From a checkpoint of a small transformer trained on Wikipedia.
Size: 26 layers, 3 heads of 128.
Training: a variant of Adam for these matrices, 7060 steps.
Each number is 500 + 25 x the weight over its row's rms, rounded and kept within 0 to 999. Layers, rows and columns count from 0. Numbers have three digits each. The size before them is the row's rms in percent of the matrix's.

# up: layer 13 MLP up, 1024x256, rms 0.0894, rows 1004-1023, columns 0-63
# down: layer 13 MLP down (transposed), 1024x256, rms 0.076, rows 1004-1023, columns 0-63
up1004 098:501479518542532535470494520542536482500456479517486462505456544493482481485511532501493486461461547523524467476493473538502529503505521541473497492496510464482467500509486528508488559480534492
down1004 099:519536521480472492559512491527452543494516498498490504494499442485502502473491495501471503503531499491463502522544543516450533480495488471497518487472506525482565531477491512497514508556499458
up1005 106:483512555467491447475487512543459505502500489475511489524498477527488489513450525474483517443465533517510535531470470473498547504467481493515518509506510462544476500532481490493470532484537518
down1005 101:483521502496547471532509507503484518491527490437489520506506506518527451469522477519491541498477507498497472510472481484473491486492481496518505487509478517502499525514471517458476520456502480
up1006 104:551491535506489496519505461551511527558488504526571484508478485500476495523514516446500484522481514534492529541512499514476518488514496495469479511539555449487462507507494502501507561512546495
down1006 100:465511488530498465522503491483476491510496497511513507473446521518480464483509521499530471465484486533466508490512530506495503527528522488483529527430519513495449518513505460542471473520479488
up1007 090:499520488514489501503481498507444484476452528491522439495561488519511541488558498506454524506473520503485545500484539490527516518520538515504497516496497481548547512517519566513491536471463489
down1007 100:527470523521478483483497510475571496522554510515477541514504479548440472487442519484544481484513483522517470450521483497476521498485454495480519496488513517480475473494485492522523480509550508
up1008 100:519517528522520472472476492511456554493484536558500499497514459487541463482529485490443525450500499524454488538486484568513534494514516475470504533520449523542501510498489480529520488477508487
down1008 102:486479489518493483524457491490477514516529503519501523491519512493484511494491499509490495528493464516495471470512497477513502496480482467466499504520469521500505500508516552491503485516469484
up1009 100:508486528503514490500498494473506477533535512503514513537485527509513505530502502477476505509516495467488486511508471526485488495548517507502503465511472534533506546514521487447482489502495463
down1009 103:541485507491503491462515470489495517454484558507456485476507489499502516521508499505524503490474540491519540509483509444505481501469523482528466521507534513553531488501487518539551537513488509
up1010 107:498498516487484510519494490499507533461519541533505534487536484503472542530535512506472514475496527487532472502501498466485560484508516494505533539488463465492485487518489486493525519514537500
down1010 108:502481526504476494505519500512533498458484521480468502464523500504504504487493510527514489501509559539478515538474534482453536475481531529501518518516532480467532464519464499518544523465499501
up1011 105:575483491508462485507473453539521488489523515455485501531509485479474523504492511468483468507516545496533462539522485548463506505491517487502511505539504469463506508474525510477545486456525530
down1011 106:488512482503486512484505473452508504460472485483493494499511524499491499479517491464471513516467497483507518539535521506490445489515505515479503480505512492532519509475472504504480509544499488
up1012 096:498496497493476494485515460509471523481509464460473494519516482523468503511499509509483516490513492512531526502547516520497495484533564420512559474479483464486482537488465515523500532504490481
down1012 096:509543537507531520527492576486551507527483502519511508549524522517512455475529509485522495509487520496487478486515515462565510536498490521539476482554516443507496457513548513460526498477512493
up1013 104:536480497528475523537490491463475437522490510472519515487553450534474508483527474439514536512464475485544467502530489521496505517479513505491523523498514520488518504486500490487490489520467486
down1013 099:505522467471514500512531477491537475523455469523482501471486477511485477558476492522529451510469498522486492491453487485517490513480505530481525500522547501531485509526504513477546508544564503
up1014 110:487500498527479450480474455492508532507466482500532481487509497508512506517488529499503530484488498488506528549567533462470541483555490489528488492543512443515543538497506534530522577498522558
down1014 106:505500549543456471522473493454530543529520481496488524504526546515480490493496507485501495476489492506466525509508526468479470512509531516487524447435533464484484485512494488511515528488560483
up1015 099:496499521543515506510502486472524489507528472498492493516518515517481470508531484506484473526458541522531523501469511516529463524513503490493507466494466489532500496496502513473494499498517530
down1015 102:516515478494502502508507489512482505509532485479468508470486500501504524495526461546488527471561468506460511500509508482452534503523501478515498528524533527492544540508491531500507517490491489
up1016 096:472495479523471483550517473516485478528520495487498495503446503498503567519512479509478482503477493515509522553490493531467494525504485493517543477504537433509499503496477478538498478529476507
down1016 097:509508528509552524481453510483498538478475528514505509479549472449504514492527530434495477495526515488518549455501499448493505494528494485531504483499501561485546485493539507471498529489518548
up1017 097:536487485463440507498489549508511531490508495490548490484500500495487549502536507482522493456476488471513480554473486497506524521483500493504506499569516491535503492491459503449498540517538513
down1017 100:473515485499517438510518439497493494464507483486468496520481501557513475470462482494458496529508491544499534448536516487448461487477527457480494487482516505469531517510531467518503470522496468
up1018 091:469482530445476484442496522482466510506482516563501516508520523576457491534506511522500414520502503503502521507523446525570464527517478463520500475522524486520489484512507500500476485493525495
down1018 100:498500467534509493544500486524499496490511501428496482497467485468507519454506510469505594492516534499502490479499548472462516452493495526481491525455506536492504517505486497488522517518479496
up1019 091:472503464514496496543475515485456492515498523520483492500491468523456532552499517498512564503478509533537470528515508528507506502520549483516474506507472514523478505519492526516513515488512487
down1019 095:499481539510485516460505483510516492503502482478504539540473550485506485437513506501468450490511498488487541481488489478506513498519479500477527485512524527498489502489506509457486504512481520
up1020 097:512520451538507512520506466470491480524487483498532490499526457483495504512481514523505457478471518505518442502561532503516497527481508542497503502535520504546448481509470511530525569471510548
down1020 101:467501542490455491468485503530526514468525514506520473501496558459486485486512503457520534533515498520482553483455484514507522493503498435535509516512501503457527521512504511458483447561504485
up1021 107:487513539497446515479458454476462523475478513482485475467492487522505514476458454499499513479487520510561528502545439507515514510551484445507530517503493484529518551508479511503529503526522532
down1021 097:475518478496543528518492537487525495499503473494526505526453507543504460539536478536472454492501497506482498453482462515522516486487502483541514450502468493513467479541482502502507500491520497
up1022 105:514507470477484494441528471502528524493523507522501501533519502509505514534499445451498510482483510499508513477511522492505495505496508518516551458519490516510578513520499495478498514498531524
down1022 108:497489472559522494527501555502509493546523473512465461481511521541485505510513489526545474513506507495523488492547488480493500546482504473504477537508479462476496522500529511501464485464479457
up1023 097:500499495522489450508473488472491496531472486511544531550498477489497453509514474501506476466507478505516531529520506492495494488515499498549525468486540501477500491480497509510488520520516521
down1023 095:548505502493494523526539505515526515501473503490510488498500484535497501500490499475470509551488493497473479487510500511459525521480508472485500554532463482491503534524516514481497492480531470